Weights of a small GPT-style language model, trained from scratch on English Wikipedia.
Training: a variant of Adam for these matrices, 575M tokens, 8768 steps.
Each number is 128 + 24 x the weight over its row's rms, rounded and kept within 0 to 255. Layers, rows and columns count from 0. Numbers have three digits each. The size before them is the row's rms in percent of the matrix's.

# layer 8 MLP gate, 512x256, rms 0.101, rows 45-116, columns 0-63
103:103133122131117107118150131145134175102171131127133136104113139152089124138156142145100115123136099150156113137143145144155150162131081098094151134067126161154133111126091115154103163117107113
093:143083117132109139105107118139099169159127117152063147124099166096102102103124103128092152126153105153138159145119132152102101114109138139143161141168084145126128124138144139171088143168122120
104:106084148164128135159141131112131115135189173125119142152114159079093126169111105116091138107176150118123147148113171124173143103128120127128131159130134161142164106144101111099181109095106138
102:061100151095161114127125109143129127124159139114123141170169106137104178146129151122141116138133117142112125090182152153115113147168132109132121090088141134131144174127102145171132126099119169
097:132131111111107136125126113095132145133113124175089125126080136106087106149115129128112158132165142118119100128154156120145099105117120079132136134094118110153115118089165125091147126145129122
098:155118094141119150109150108129110108105198120130117114134086117089104148119116135128163160095151093165138144097066152135118137138144104139153120123093132129116132108147087108124135107114153190
100:149108143133107102141149130107136154118123117094154117107156108140134141134114111125154138089125136113137127108131121114130128102123087138098152118100143101096101098171150123094130139148145106
093:131181135158153156154142127172151142100134100120123165144108131109117097122132144175108090086137084166132140177108114126090136155136144141107131140113146109104142098129093123109186155163164122
098:154101111146106112134145094122155140138120126146139147129121160111144128118099070120140104088119103153164144179125110141116111135156122123137161159104139169177145149114152130142125133124146165
090:123154091114139122111173180143117123152132092135097117164094147129133119171100130114178128129140118136156155131132134115148123144103109093167131133157135127154099143169156162120116151160092054
096:113152135170113110103089147080167122107141125165111155109123139139120123135137142102136144095118072122205176127196062136169107151142125137160124091153116138124115129150107104153102089110157139
097:145166094150162133151146158093135168093121100134140124106124135139099098058113151081117121074157122150163145144142111112089215121154142150134152171126157065109106141104119117118147115102154137
087:116113119119109126114114108172070094145122125091134081157117074136081145129110154159101121116123132128127113124132123155136136139140101122081137130126136139092144095142110102126115125135128125
105:143136132114090152152129156136142182135174127113119100121153148159140117128107146128121116080106102129135114118112129130115116169125108131158153127128108136154112161100125145142152119118158129
101:147131137119132155131132129101186153108096136096071117148119137155120137115173159118113128125124150128107143196117108117125135141108092133116151101095125091119135124110116143129134155140149141
096:118141186156141110122156155146140154192121132101133155151154148113117102103100107150105136100144118138149194159124127109122108148153060125168117136150093157149111103132135137197112138149128146
096:156134146186153169135140153094141159101130163162115172112118113135096117125142127088114155077164093126151180139122103147092116118179127116141148133106182122111120160142140119138136125129144120
100:142108134133168124084052110151111124149131137132108079177130154149120147147127080105160132092112110128150126136127086138118118164139095160109123109109154142135157139130100136155138139095129143
105:119139109172094127122156091139122125109103122144149102148153134139102127054151165104148129130159118121140102157156134122116160122144121127086133189102119091145099110090123132130118117087122107
103:084113170136124170122112151158138120117069157125116154151160172139138153126138137122106114129129103167141159123134142170105123163131105093171106147089120156094147129139100134126162095151115127
096:105117160139140136126099094149196119114147113112113150139169160158108109132105121133120112119155101123131157144121146134120122125144139109083152141142124119131124102129077134089172162141109143
106:165121164095141152093130109138120096146125080152137081189113105140181089124140107067163135107141133102132128122156147140176145112162146141129176131190107167177119162142117112112124144086089083
099:108138157200119137100135129096150137140089151080172125116171124176113157127127090109163124088151115132134140136123109158084116114153087152176146135077127142122114090121094116152140088124142134
097:110103135123105129141179125164128147103142169127132132129140176142147097078160148115107114114131153175100156157123131137114148127076129113134135139121114140155114140168157125183088157128140092
096:153087132137134150099145137102132101121127128132099127125129132106119098135137097137128149064153129137118168144131106110091095125140142170123130154122146151143155137138125112106116135142089106
109:147120104135128198110105130121142117136114128120121136123141162101135122110143107102146143110126073116154126180164081142130094154143139132147102097123089137115104151093098130139136089136139132
109:150100135143086103151119104127162114082134112135137092164160143112148048099167113113127178166135124108110150162147079128120131138144141152158169095157171095120151115123095096102126139114131105
095:119133117116190109185128126109123125115143117144115160151150135088142124096134113112130115161137103147161127135133152109152096101136137124119129125112135152141129138127145080169083156157100088
106:126116139157141104113109136097179137072141163129094141200149111119081125139145123128148123173097121156156126089113162144132150138114120121131104106144134128103124089113127082125122128099174148
108:131127160139134121099170138136115147132105127101120101114116131148160169134124108121118094109137106131145164147120112133121128165130137089117147136106150124151090123138105132119119135106119112
104:163116125133069115137101118126142134127145181179142114149078152127151089177154100077134120162118097146157159160148170112117122121128159132115145123108111140134129124130146112126126159114094143
097:104124112142119123098141127069173172109169053122107139137140196085085167136168094077153142139139100105163161134121108103120151152112129080121160136140088098148145138103128165136132135127113099
109:131142140138140122111158154141111191108162116131132082119152131113143147125145105109137143119089133126158165149149120145181116137153110114136134162133116168139114140131101102127136174085125134
103:111109156130142085173091176152096148135142148130134122133136126135132152097138133113117098105108113131140143136122155091104134145082080139115113174140132163106153139036117086119130136135132129
087:096080106140159088135140128087165139108135145132133108122155118139090107125119151119136129091169107093149118101182166124173139142124094125135137117096175139115094151167153107127129089141135116
101:131117117127129138097139152108124144064080110120126146104144121142161160134142106150100099147132160135097150156141124169093116141120105120126124089134093116166111093089108145106098137155103088
094:105122171161121121143126117133116094151120175141136111120092132176110119163148106108132153158164131122142134109170126142129094172138149107129152130102131140126138156133089132105120124079123119
094:125162143123129113139133139113142104149140111100136121136075179133114157130141096130122145100132136141155125119106153100171163106122102111093124109122084130097180125131102140173142130116142137
098:112109125143128123133123121148090123112138118153121097126134154144067151196129118131088181146180155124126108129122123125136122183144123088104127102131159136163093123159099135118108125132107103
091:077123157122147153152105132071151117097148110126122165118127127126146159140132196111163175135083113139186132142124124135119109121153121121131111100124124160150120158142122140102095158103139111
104:110075132137137084124141104134140109110108068156136118164148151149139149146124093129128138169137087104134182125165095129135160120153126104153138121111139155142087116108127102154130153122107149
101:124109124097112142098163107145144151101105127148102127167084138125094121160168130160141157146151101114095154082128145148151150163134116139117168105101102133154125085128112152096098148178131124
089:083128168125127079136090188139183099106132139133148139145134115109104131162112117144151176133114132127139153133115144087107123147122116134118136122157117191115128096161123122162155130152110151
102:115092135153142148114138122127127111082130155110128114169144147080095101097152138097120147094118115100146159153134102153127145138182105139118106190131158121139134151127117124175140142136100135
104:110126112141113135097148161088154188134111143097107161127134154141069127135171119097081136106163131151106118132113122109093121112124115102153133130104122109128095122115160163140116115155113145
106:137133095144097168122123133160128112123185158180107119156148139090136147121137140116164148155122094140121161102158120148136128132148133133123116124121129112133095066103165098081125122160136139
097:109102120170128119152104140164138135086086108132131127133169145140122082159143132125141134135132143121132136142142137132114086125107116087150114120139136068117144132120097138095099130141156116
094:088114118133128106105137151126169149105092106150092120165132136144138142113098100132107158164142113119131123153094099128154137131171145104106165154173133178142111136116106101169108116126151129
104:139164168147117139105129117147166144135176125140118096144143141126125100108111143139135153107125149144156152108165142105098112135123089100065169157114130152134087144128153095090147097150128071
099:131093121196106087145131110095179136156175127145115150146156104132125114098131155114094121088112082123123171095135124109135159155151101108144161191160105155107144101116121101150113128148142183
116:138124121156123117189105152108132168159148110164098087171144142137106134109145115086119160130190119133126152104134153153151142162158077128120111145125151141096169108134116102081080145134108166
094:089126148129113121103086185154113139108145166115078106143135148133131131114127103159152157153081130146135131120079117119121118126134142082129107133090157152160145139083130110139133125120133129
101:129143128121132149148122102140142109127141131155137134149129101135127114167133138136192147137173184099110124102134097136151102135140155157122088156157104122123151130144134141065124159134122114
100:124153114140100146148071143088149149145133136124122147142136143121129133121166116126134128114159100148163091112082166134090112146148122124155162134158113150164150146143175144126153105122162180
092:154124128137112122168119138104146106114140099140137130149119101146134104154125113177143102096152164070141131145130128111087133140094137128145171139118135128104129097081144109124082101141134107
103:089167121111116149123119158114115160091076142125156114132187139158089108114129138122124117152106102103144135135128102124112154133185081144115142110141126113159135144146143161146159158113089084
103:156110168158108138120129124106120118146111080179131136128141118121160115132138134118195127112133118094154114125155154120162121123141104141126176130066109141135174133112104151152133129097151144
098:147128183134179111111145144126148165159126128140142151129140148149129109154109139141130113110128123087142152125134159137119071126109135139125139092092098121152096167133137119132132153111137127
092:161136152115171154145106164097124104138180124118148118147156117160127125111142111132166116127140141120097149084105092124124167088127115128103147112119131144138137121101132116103142125091096136
099:130121188133142130110134174107119130069132094180113101150112147168139139113182084114148122141129150093169129147125106107119141118135108131161113129134118122129128145135101143132109171134153116
099:165123092151103121148160140116132087147125082127115089150153120112122110151131079099152170139118154136196173108157131099146108128172127111127173166146125140114128136113122118128129162144090105
106:093133137108144165114132178131133133097137123139156134165145151109110134130164097130143128143137119156114106141127139179128146139166104158074116143106133137146116118127111137108150128132114121
103:103125130133111112095173103126168154144104117164112088164178107147157119125136121095136142097106103119145110156119155135143122117125118109110136133134134124123146134100108154126103142100158128
098:130136175108138134109141101129150128147173138136130108148108153098116140138152126094146173119147151119116124122144127106131109167108185103101147127115050152144114135099108128107127104121128119
096:145141136118166096141111125145098122152174119116128077131097131137113131167126110135131196133159157139114127141123102135128106113095107114133102162134123118130127124160134157115115129112119147
100:096160122155086171148186085099126118089137105109145121119146150137150117083147139141117136118116153144177128125116128115124127105137130139127157155114098096137123113069148126152145137132129121
096:100113115090111178098186115133150142136119170157122149112076133143102141137109137112167137100177134123113138109151147137142135124142127118113149078114125142146098108091120147059109131121125129
101:144120136122177127165113133140108154103126141139116128107162144100121136133118110123104161104121115113179165152214108153155086129088096095114142127120146148129127156137122122156155144149150118
103:154146112133144144136169132116172085146155146124086110164160133164154134103105106115126163129103125144124140148154132100162117147112089113135133138200083111091115139131099138087104148098141138
103:152102110188157131123146106147157119105149141145122134107194137085123143112111118122111125097126091148163160110144145128137164108097151103109146115111112126105138169121099115123139152133111120
103:141134126103111120107117143143116132156169098150136089117097122141117110156134100087153183104138160146136093136102115123116117170159123112112128122111101160145117119102104149113113095152117092
101:092153140117137108156116114148149133148121131164140125172134185160136154098160137139095149102176128148111148112103132132124137118097130143114107143103102168114152123112131163108117107138138134
# layer 8 MLP up, 512x256, rms 0.0999, rows 45-115, columns 0-63
105:103144140143165154120151162074131112092131108129082108123134114145109108114143109128107129116078131118181148156154135115121127086076109124103122097111121119108145152152134115108130110134140120
096:142146130127143094131089165108098156133127154127112149184100134105092114070153111138097121143095136138137173099121129132174113122096133128121117132164134161130108130118151146156166110103089122
101:143117163095113118106150132135187131119122132160132135150126132144143122100118160055077100119136091147124118140129122176199120115099127125105125134106172136137171127094154139124152144091096103
100:134125129118155130142148108149115095141151145156133140108130164133108100116141158155117091122160133176090190089123158126135130114128105150126148122164091117157119148105129168145154154173114081
089:156157125168116174115154150105149144124108142161116121091146163181119124154170067113163134130111125133182160134168072167072117165125122075149158139148110122128099153143126133132117161078091071
100:132140144125163165125152121114105145093100143105123127172131115131133084142122156147144147186112137115102084163160122128120158153131098114103213098134112120154107116143142145124191130169188130
097:088123164107096122085131171113150146159137136136148104113138124095169142120129074098112108129143102150165150124146164094120117170178087111106117111134115126101098120164112139171121112116120181
095:171174118131155123130135129125150146123134161136124131144150139070175150077101125099163127145137135140095105129174140116099122127130140146139152109139140137177118126098144132138113096117125152
099:169093115135162123120161119130107113132147128127146138114139152106132129106112122103154148092111168132095103155135122137166079102102131153149168148181104118156180142090151126119133151155119146
088:136119146138129128145164131117119080166155102140176115138134137077110104118138172123121142110129162148119138115107140117123133106088140107126107112127084096092142183106136164131113108162125153
102:119125124137138125160113113097143075079155126103140118139115128071133165158121148133149091090118142112150183141129097118177124128131116205137117104136117157113114085124143154139101100125122135
095:131114106136114057152097098184075112121138106104131129139175132119125109121086122123101114147136129138136127164155095138133114123102134145149149120192094145108138160152113134131107128127119128
090:109182117132133136117122167145136157131138157111135180127149159103103156118138184119134105122106105137130144091099130131170163128160124143085135149128119155147121134104118148137125125123153136
106:107136121153122143153117153111143127155197100124104145108132142147087169098163119134125124182120084095166133087143159114081097119108106121161134164135094127164143150079117114139159110152163115
101:115110110107108111108154121097067103125187126121137136143140093097134102175130127146168172121086134116125100115113146125122109108141141126097087160127101113117142100174118135133145124145168115
097:161123134104131148115147127129119112124155160143134172158125093093139111116127144128141141145163107147114125155127143107173114119157121139163183176173106090140192138087156102131149074126154145
095:165131088122138123112174151129139142141096151133144169142134120120085122075148132122104153091087101135135164122124107135131174128085117132101144127154148078123099118144116125104102095153150106
098:142130152115135089065139117152115121136141122108083118099087127124138100144176122093138175104132145130149135127127107094139091127108156107087123116166061124120144085102134154116154144096108103
102:101099118107130113092120135125103140128103139138159162086113055098133147139124140159118114100165133115119115115118150125087132069146131133102130180118110137133167089113165133165139106137098160
108:162153147113104153075104102123112143134113131149120085184120080136115103151149167113113096137064107128128100127090117129122113119098084124117114113137091087143105114115093111133116134110147125
101:141098110102183130148122130141201096126128118125088167133165148160142107113037167144137135130137127087114137128137119146136113129112126154125126101116192105148118142129141137126159100116112140
102:162120139157167125168123148123107144170123144118127108164167122146164115127133124108088120126119131111132126131164162123162134095133124070174117153128129094142110139133169145139112162152116158
098:125177132177166114132117115121120113115107160056172128105147138145132143126151150155149094118098146166092102132140145107119090097115112145114149106106163164131101148119113119087139105129115117
091:119179085129112136118112117134181136071143091099104083182164113126160128103109111075114134177076083097135098117131109133132136178144141151124137109112143116129139120084091121120126122108137100
090:154141115117141143111120151116157097130186165128152114128147148095080145070137066126122143119137106153101117126092189145134116128108144112144115096142138143134146145113108143124104093146137120
106:067099129100137107110120131113074152138168103110086117110116121143106137136142125139154111117109095122102139127098125114123122142156060122105168139136149137116177142122162109105064067173122124
111:140112114126136094121089131165087157144142174136119106112114119131131114110156088134111151134105130128115154099128061165120125165145116101125162149156160138122093157133110118085099135115118151
095:084098116114131056124136168150134156120124139150117146094120131138131085113116119076072124128150110132132092078136101113124113123155126133133113128135115130113170116135124138136153130100126131
104:114133143089136101114160140108119113107148146136117149102136115158090131137131145156108117099108132152134109113081130097166185180137133118114130083103157138063136154123134132169149128162145105
106:174128146137123162092145138164106126145106088077115132100106158157152153107146138145124105100130084152127154120124114147113111160136154106120160142114146148143123155118108095178115108116144078
104:095157127145111109120123152121149146121086186087169156123142139129137157120130115122190104168087089154135146121123096130112144152103132129137091137097140119148111125139112063173140121127098132
100:105088111146135147108120120111090128119108082112136159127143152113128158114103142117147146127124105128110156166117146107118145136157124119123114138172176092170167113092127180104145087107146108
100:146110122102157125144113146147166114154139100154152055111159135141122124118115097096133136112110137135146201118131135134152103108124163164149157097131160142141127177158145116130131132093108138
098:150132154110115113143126134114136141122172154100108085147100123127114163131143131106098106126097123144148113089121160130164096130117066145077120108110103133068122109142148162122129164204130104
091:109113182134149113128163141121144137115124137127107116175128154163157169152141143133109097124098107173076127094159119158167180164158095126129130085116145117093115109059121138127138131155135128
097:121156134116098127166120133115136126143158140175152131092128099140084127134129148127145134153135130162111127123133132119128121114165117165104111112104122091136131124148147166117131123088122152
099:159124073084128108121135139082144143111153099139109136135086141147118101147134130138131139160116124108147095138078126105144137110148128122140117121150142180150101079162126075107126113122102120
098:163138102114115155160124111131103127114137086151116120131154079142153116160112117092122123101140174129123128164148130103155120141123164161121139152125114099123134163108138175105180108067159122
103:112177148115120161105113130123131145130083131159110140100118131113132123131130123136142123142107115133146120142128152132131067127134129119146116097141177180126118115129108149145129144151105117
102:097115134136145130148096105114112108141109178145132110142078130086144140157111153100118149077150127124127116144175133136138131126142152124099144150148124169175139161122129131162090106113130175
102:137114119097136136160136096190119133131156089095114147123140121113116118126120134132087143164093135125091120137114143101132107102140113128164116151107184092130141148132077196154120121121151127
101:138182083119141140137102146130145118099165100127107140098147090112101087065138111147140131113131129136117117131129111105128153121126127118086113174108140131161129127101068146126127155107106141
095:125103123109125101151094127144163131115155162113147128099114135098087129137145146170112122133119134153128135099117172112070068129084106174129105166124181140155114114135193128108096084169148140
104:160149171125204120140135114097186129132148152116120103102103132140113138144145146102107139108098106132102109117149127123148148135070148141110161136120145111085123115139144107105091160149145109
112:161143099120115072096135170081119146156144171116138090116103115119113156146151139147148135125159113116085126101119112143092149127106135139092131160117161082099127078125134130071109131160120120
107:097132144098097128110118094111090126089113103101095116102127154173117148108140097098141111131132148134102113111139132119107098097126157132105139126121142108150177180106148135128123100124117124
099:078141146119114111156167139124125122105118051120129085214075119115134150130114114088115120102123166143123120180120077103113085147077109095130110125098138128119107112156119156131136152099130142
098:162066101152105130109134138159124147112096136129106145108110145111176105109118096117120123160121106151139143160161138132099157106157091150139123116131186120109125110163177099107152129137115137
102:155123100115112122156146151148143100130092105114119108143098129115105142099158075082110129111110126138138135138163136123159144166146117109082096147110128127109102141123112096112163173139137125
101:102147101131142107146129131147160074148150101136151118118161153151130144123162137097139125160149125084104161128196094123144134111074140155127135119148132101092069148099080089089091177092086114
126:129119134127111089136133099125142088143124151133160130142146125166111133106125158101123128110116124161115108093118105143134089095127151155095144099151166145128084138170109161119160131145102101
099:154144120137128110133153127109136115145141104142126093104121132103090099092145131104138128108155127096113140158133078109115140128139107160192158116153105145111100113121072173118128156086126130
096:145168108139116104121133174099111157130092117138097123096133125137127143101131118088129112113127104110125142136144119110143159116144173105134132152101124123119131156114118151154144106089085168
099:151180169162139168143106142171111141087161110116116088120097156162110128116100088141135126106116143115107162154117108119099120134124160128072107125157140132166116099127124129146121139143043141
097:130106085120151132116127112161127102138099132147132117140169107163096133115099133106115136117100164135122133112124136151147114130098075105088094155170130122116144188159095129117146128109163117
096:097162139089121140162130130178082090093110146115125105143132146099130175136108143122139121151112122151106159116148106145189107122108147150177106149133120136123116116101156130166142143145108157
099:104105185130123131133133100158084169137148136179127145134104122159134128121140121130147114157160133130129120146167120178126076125110094110094113076117101150158100111103133173120107143120127130
097:139128083117094115165163121083145120081131096124138085172140150131108068151168086141194115134138131138111105142125126170108115140154125166108126139136121161108152089135094116116143192089093045
095:129159146108125132136158091102146145136105121130134105124120164110092158139095136082084158150126121132094114126138149145164142139147127129149149098126154136115125144109140174141121113134170118
102:138109134150166101160075132097122115114096094126150090118128120151144148166134138107074111146119122142123147097128164068115076102128121106144147154127146096104137131153176102143112119163071131
102:100115137126166139106176123164134130094131124114162098100098108108098126167124155138128108139098191131129154064114125089104075157119092119086124149116138108125114128123112126106137151171156069
101:092132140181139159102140089138103134106112123140140151105100151107140069085106138140121130135163116113135121109159124115116138099132137114096116121140103186136088141103113112182100119140106107
100:119085149150153145158125163179082110107104109126101115101153126104151130173101133160085114163159104065107150118157096111144155149100154135083148148163153119163130117118112109087118095142103068
098:129130138086129087112140119158150169176126120111117064104089124116117119148129174173135120103159123130102087134134146100072119159180177108112148156153115097125165122115136169126128092074133111
093:127145154127109117157119121131116145131144182119101146101142129094147134091135119121110131124159111139136146130128139078142170103188135100150111128122126135096181132129146125123108126121159200
098:125138140154133104105118135122086101153112131116131135097120125122070130134096080112133104116127126117135121146127124120153150143163151138134141114144160129140153121154153136171115088135138133
095:135159123107138152151120134117088064180127100161141135104111107121182090142148106134129117133200123132118133126144094134142090162117150160115129133132109182139153101136129080143141135090143142
096:135122128117144118166123091149094076117112096119165133134110136122138116147092132153090142133167129151152136144176121132067128154088149101146137048153097150145122092145120129095120113146131129
095:143129172076165109156141126133091133142126166135131115135140172161103152120106181190110090137136116123105140123119137099120145126068099072113063091126125168115147135096165130121132131153127120
097:119130128106145134105146146119117103139071134152067125099109134111048112125078096161136141124156120135162156144159157109086095150170125148106156140128148131179126141140141150121161106123112160
108:107139122091140080166126145124146140156110133091080104111141125126121131177183125131082096120094124136168137168113089143119100142141176129089154122131125078120128135121160124094156126106185134
# layer 8 MLP down (transposed), 512x256, rms 0.0889, rows 45-115, columns 0-63
105:075108128144141132127149129125118161145145092128102143116122102151141149151163130163127103191066124110114156133125116132133103116124110114130139087147125134158139139109121121120161144123152124
098:084092110109136127126169154167134142145137143100127109159120147122125147165109124148149104133075137156097110167160112158131124128125107119120082180113084157146168121134115147171137125123109078
103:137147150161111140106141104120090144110131146130119105145155121129094123100145118094084144123123106164125114154101151120175130137153162168115157102127100116109099101114145112116145137116124142
101:130111117147135109126131120158151133158157104138131092172103101113114148116103106127121193132075134129129101098126138141126117161125109085121126137091134152132097142139120099115126134139158132
095:135126132162124147117155117151160076099124118151107133100149129147109121118172114117139121118114093118158117132196113092101135122111102091132134114174101071166114150127164143132145162148119132
100:143122114103124141159180120160147138118180119120160171098101123088133101087152136152189163157132100149108153139103084109128131156161121158126132145138149126155127156147107058098132114153123174
097:081154136137144135143183161180123158085132102095137092106125186112104181139097115127115100138106110124164130135173122136102105111138093135115125120133160106106171128145119137147122142123159086
097:101136111117154085109113133110125112139113126131155121131145122148136116148133085085153155122163186129126113101121071132141120107139104149127119150113077140134070144142127140166092140122127109
099:126146160138144153102111160152108115127093109117095106119109106117160126106126180101061142147154142125146160109099138113129145129127145123127124102149130094085119118178152123150100117135136094
089:105120124115087142124121090113112172070123151153153149108118139130105139111134119132181123124173123120129145090105162125138180103110110140132120118105112165125120114143143144119117135118104161
099:149121123120138141126133124140123092130131120110122039134131084137123160143135183145089087155205166123145145152093128102100115115160129145153154143108131136069148107109163124110124148144125130
096:123125127133106161114151142121099175156133141148118123108100108168097133131127127130103117127104132137152135132135132108128171117164104129137152082085114122122135075124128100148100151148140152
087:116116135134128110151139133119106119126108080144098094109102120147158113140114090141139163157135173093130096150169148142140101106089128135148133097164130115125142140150120142126110115117081089
106:149160138071113140121158105070123135146113101183186109101172068053122122129142133156119097124131154131160154117137104139141088125094113150117102128095112168132147128133127138112145176123099158
099:079140122151122063157127116134134121104128147152137160109149141141116149169140106135118141135102119159154167093098129123120089126114155129127124134129135144088113124145166103127172103101112111
096:127114125092103105138149144109095101067145171109174108125132127123117130174134145163146127164126177140118106146134086153097130145141125119104093125119165148099135140127096153111129153107107148
094:127135151127118088127112129134123125102147145105090120159138132089071129108108140191087139199165148117108163164153150127136109142103140123140093130075138111115174136099109150132111077152104152
103:115143118120121153162094140124153145096170152109107133107117150132163149124136166132124118175110100150153139108129133129111090141167121170112155174109176146093149136162130111152169118141108144
097:151120103109148078092112126176151126131146111094102156139116133126152118143131111130086142086090090145134147138127149134133133162110152132143145100127141163097159120171147094126143147147117126
106:140120121102124157122135092119135123174102109164158103179137139156154127167167158117149104119123092100118119151142100132102120138120065124089100156157121100142107150114115167109124114122151119
104:118113100143133152152114163127163120148109134118125159128095108155143135114099104142154128194102101115117087111146148135169109115110130193140120109111161111134129120161116135133175128104104147
101:190097151133144123113130117144103114105113125157123088122100173121142088139106146143139154107122172128126144117148161113134107160109136092135146081136091141156129142151123132164129124126092099
102:103153165120167094167151101153124127130140107111123125103100098085149101141139157148127131117120145148112107118142157096111148135124150098139107081106151129105082159132148155105140160116113145
093:090142129121109133183146100095141142108108133094122143106148175143096094141179144106147102118131146150148143096129127102119134131132132144108125151134121103138125159133110136129136093142138165
090:119108142152142131150157105139119190120104084141167136115116095179168113156126152133101120156105094120134121123183087135095134118113106114143116131126133129094126115137167124126099149093091127
099:102115128154121151135113125153141147182102084112107096137103138125102095166132090103145139139119103104105145150129134091148142108102144101131093140105093152142118136095139114093165108155126109
101:090126138081168136113138135145136168155155150110127113134170085128104153107172104110120108113160145115121150120109111098121200132110112126125101158158112152126162160117158152128106111104119158
096:137110158129102137078120087114102137136156119128116128125125133160105150118131123163161151127100138160132170154133149138125195173065127115142123138125134099126066145113119108102141151132176143
105:112078147128109109076106123177119154101074152117152116167133072090134162145171107153109110159113109115115118122074126143085136139128155125106155121163110112126096140133148121164140116109133132
097:128134121105128105146096104097137113120200129194129154165121114117122091157137105121122166173134161104115102109124134115149141112117079138130123135138133108090140143158141149129139128140141140
103:140180126080169120112159163114135120121154131110159132103160101121095135075141176155101154125167113120133142117131120135113149135115123131119141114105120127098126102131134114136152101144076164
100:136171148113134145143134136139093117153125153129205181114106091166088168124115137148145163149144134135146112164138086165109090107162173144112129115136152134134133112153135153125103133128149122
101:074098090117160120153129129133147137138116142140093142099122123086139110126122157125098141155125146127100133162124157109101145154105121122079151114098138133123149103139137163151155070206165122
098:074077156135125108113121167176094133140150127176129139146152141126144141121071172118136117101131166109125133141120149181127131154079184134113117140130094163147164132101141134133119084104153110
092:096133084120138114139162093107133121122108128111143110093144135121173105145147129143132168126164120090163151149145130120139135139118126136159116096125165141138137129183123128127122101083130140
094:125114121119138152113128126137079129106072120087156138142147129136187168105134088127110103146116127092104160110134113177123114150080146096150131127145117156152100107074099124128127116141098104
102:129141100100143145106135145134109161120089129139148121097110101097122100137155096111138134109118118105138114132100103141137118110146135153164110170138153177147111058140128095116122107126106118
098:129102120137178119126116132170129146149137136110148124087201138138126109112148151126118134162138103134110144126136100177095139119103159117139156134145128134106116118105115121082104158146095095
100:141130088128100143115137133096155147115118128125091110101170142126115115108139103102116132124177100138140143179116118132160141080143127120128096103143131120118148111095112113104107131131144129
101:152129142130119103132111140161116144125120129141134125117107109135128079098128111145101128177114131133075143149154105122120096154106176157151151107163126114098126109125114121122135110155102139
106:163161155151135130162125148159125177115141129095110157131122169101135112143111137121142123122087164163121128156078101144107100082134105150135138109156152144121154139162119125106131148117153104
105:120141122136133152159115139081176118154161141157123145130136171153136115099153148101189157103101117126112129141110158158138170129152097171123139121179123125103120138114141155137099145141078118
093:127135090109150126151144124092114169119145136116138123101161119130093149140116144147158123121136138152125114132103120092123139100099109105151115119169120096151080156099156119106121085138135110
103:132162112097112147164110129109151124169137151104124120135106162163109181162122098138120113164115140143117081106124167138139129144110172089152115142106165090116126094106149140154145121147099169
112:140135152111124142111115164093117142128113110129103061124094122142111161118116137121156138150153119060114135069133109128106133152131106119098127094147182093135142083155091128139116167135147108
106:098182155149128132160156146172118123147088147138123112112117154157140105157167152133105095116141099102120101150091125140107087113088167131132134151160115133093145082130114152101128116146099092
102:145150102123137133119127121139151087117148136114103138133104172147146158103141128151165131098094119161117151159124125156149126101131086096140148151124127141124131098145094142135114137150117100
098:142166147168128147187122092155163094113156135063095104086119139164118170139140193120139135098135136099124177134149116099148150151087068143131179133096162111096114145147121134117159136138144112
099:156099157162147099139144111134141093144177132097108114135127088139138128125137145083117151097088130152141117115128144098142129131104106119112154148098137145122088129125129129082170124139110096
099:087160099146144170131119093097158186129135115173092132174153123129154080143138130123104116085105123124147129147126101168103113157119132129133110167140093142150184097067119099122117135103118151
117:123078100113150129111107084131136127130120121109108118108134156175093148119122139120097097138162123130118111156110120134086121128145184105131168110120146122090093157136115095176106143124089067
098:123128101129120148119104178111108153148144114109138168139133150125075127119152084159137137147108162109119132155107106099112122114163137134165099131152120160128145131073125129109145131118139153
095:111114148159113165190119109127149088123118114154171165170129077134151127127143160190165169134154176123097102132115102112126104138121145113115097111144123148155142098136119137111128131130155115
099:118116127149116177163100138117173142132137140134112119141159121120125120137132148098110111132122132104163122142112110133175094146129121106105152155152129147158140171147089135167159116109130122
095:125183172101123122138109131080155149115161147096118139102099192126144108126137131142142117167148104123124135147123150098103149113132194144167138130104139140163129094083161126124109124101117128
098:148086111181124126128137129132154130167116148107151151119112138105155125141130129162125132098130121122147087096090160119141193119124141144120121127118125100162099160118110097086153095118115143
100:114115163158133145107098128150136120125095111143116095140116111118155136086106144125155112114121131133143108115140127104193146093174117144167201145162138145087153102121106103079163134121147165
100:115143164096108116149096151099140165149127080121143147120158111128117064127133122087114129129129116121101135162129152122130088152102155100141113149078132144151122167128118104127143139145136126
091:114131172143153116137121137113100123122135146129145107143153118137141128106144122152142083155127133155139138146122105134121146114126113130106130136128130133095132133129124117121144173123122136
100:142125100144165166123156140132134126154131118124115150110116147131175130164098138152136087082159127141145149092145145113101146104132144120136108098147114134081117103119161191123143161145109167
102:114146147156123136123116156135121161067136170091153146171120167123123124135121124111164111107093158123158109092102142151133147146115097172096137141106139143096137101132142159142137144146115134
103:102124136110148149115151133161147147145124125111102155111139119146131121099168152127166153114140121132127122112109093170170098150157107128163104155137144135150124086109108095127125119101158133
103:103123125126104137157172110104099128123086136129130121157094133149159161122124127091138086118107134141185145118158108168122104151094129102161101124116108106140140107144140106101117175113145185
099:125105167099116150159105136125131149165117129119137173155114125156110130141137110151131148137099144135142154132126149114116071152156068120121118134142136117162128087115127138089095171124151136
093:100126120120153111155101123138148097171109141092091114160115169173151158132121096140175111103106127159127100116135156158152104166109120135110142097097169134125124116173136103132139173149114099
097:133100118096164120128132148130105125131108117121135116124149082153114150135133137102099137109116103099106114130120149183102177100146175146108171074149108144117075116184089113153153137159080134
096:107147104154129088152139138128103169082143094092113116147146174113136178136129123119117127118120125130145134169094154144124135084114104112140110162160114085083123166055157127134116093122114134
097:164105105139094175128161141158072122158153141135115186141110110171135118085118132131139119132077123161119114097142140131122116153147090086128095122141112139133098093134160119120130138117121151
097:148143116155145177076150147130135110090092125091149130128080101117107192109117112152134115108123117137137117129141110205106073184191150154124153132127129092162067151126113138121126154151103136
094:128079098147118131147155143171152122137145118115180195150136092122176174139159158094119127117080094175129128114132145114166125130123148082147129106156107170130094135134095124116123139115118108
105:139106146147147167192130168153160110150127119104119149126116101131092136153143090102093143116079089114117153130132116116108077141098166117114168125138128116156125108146142160120146108169125112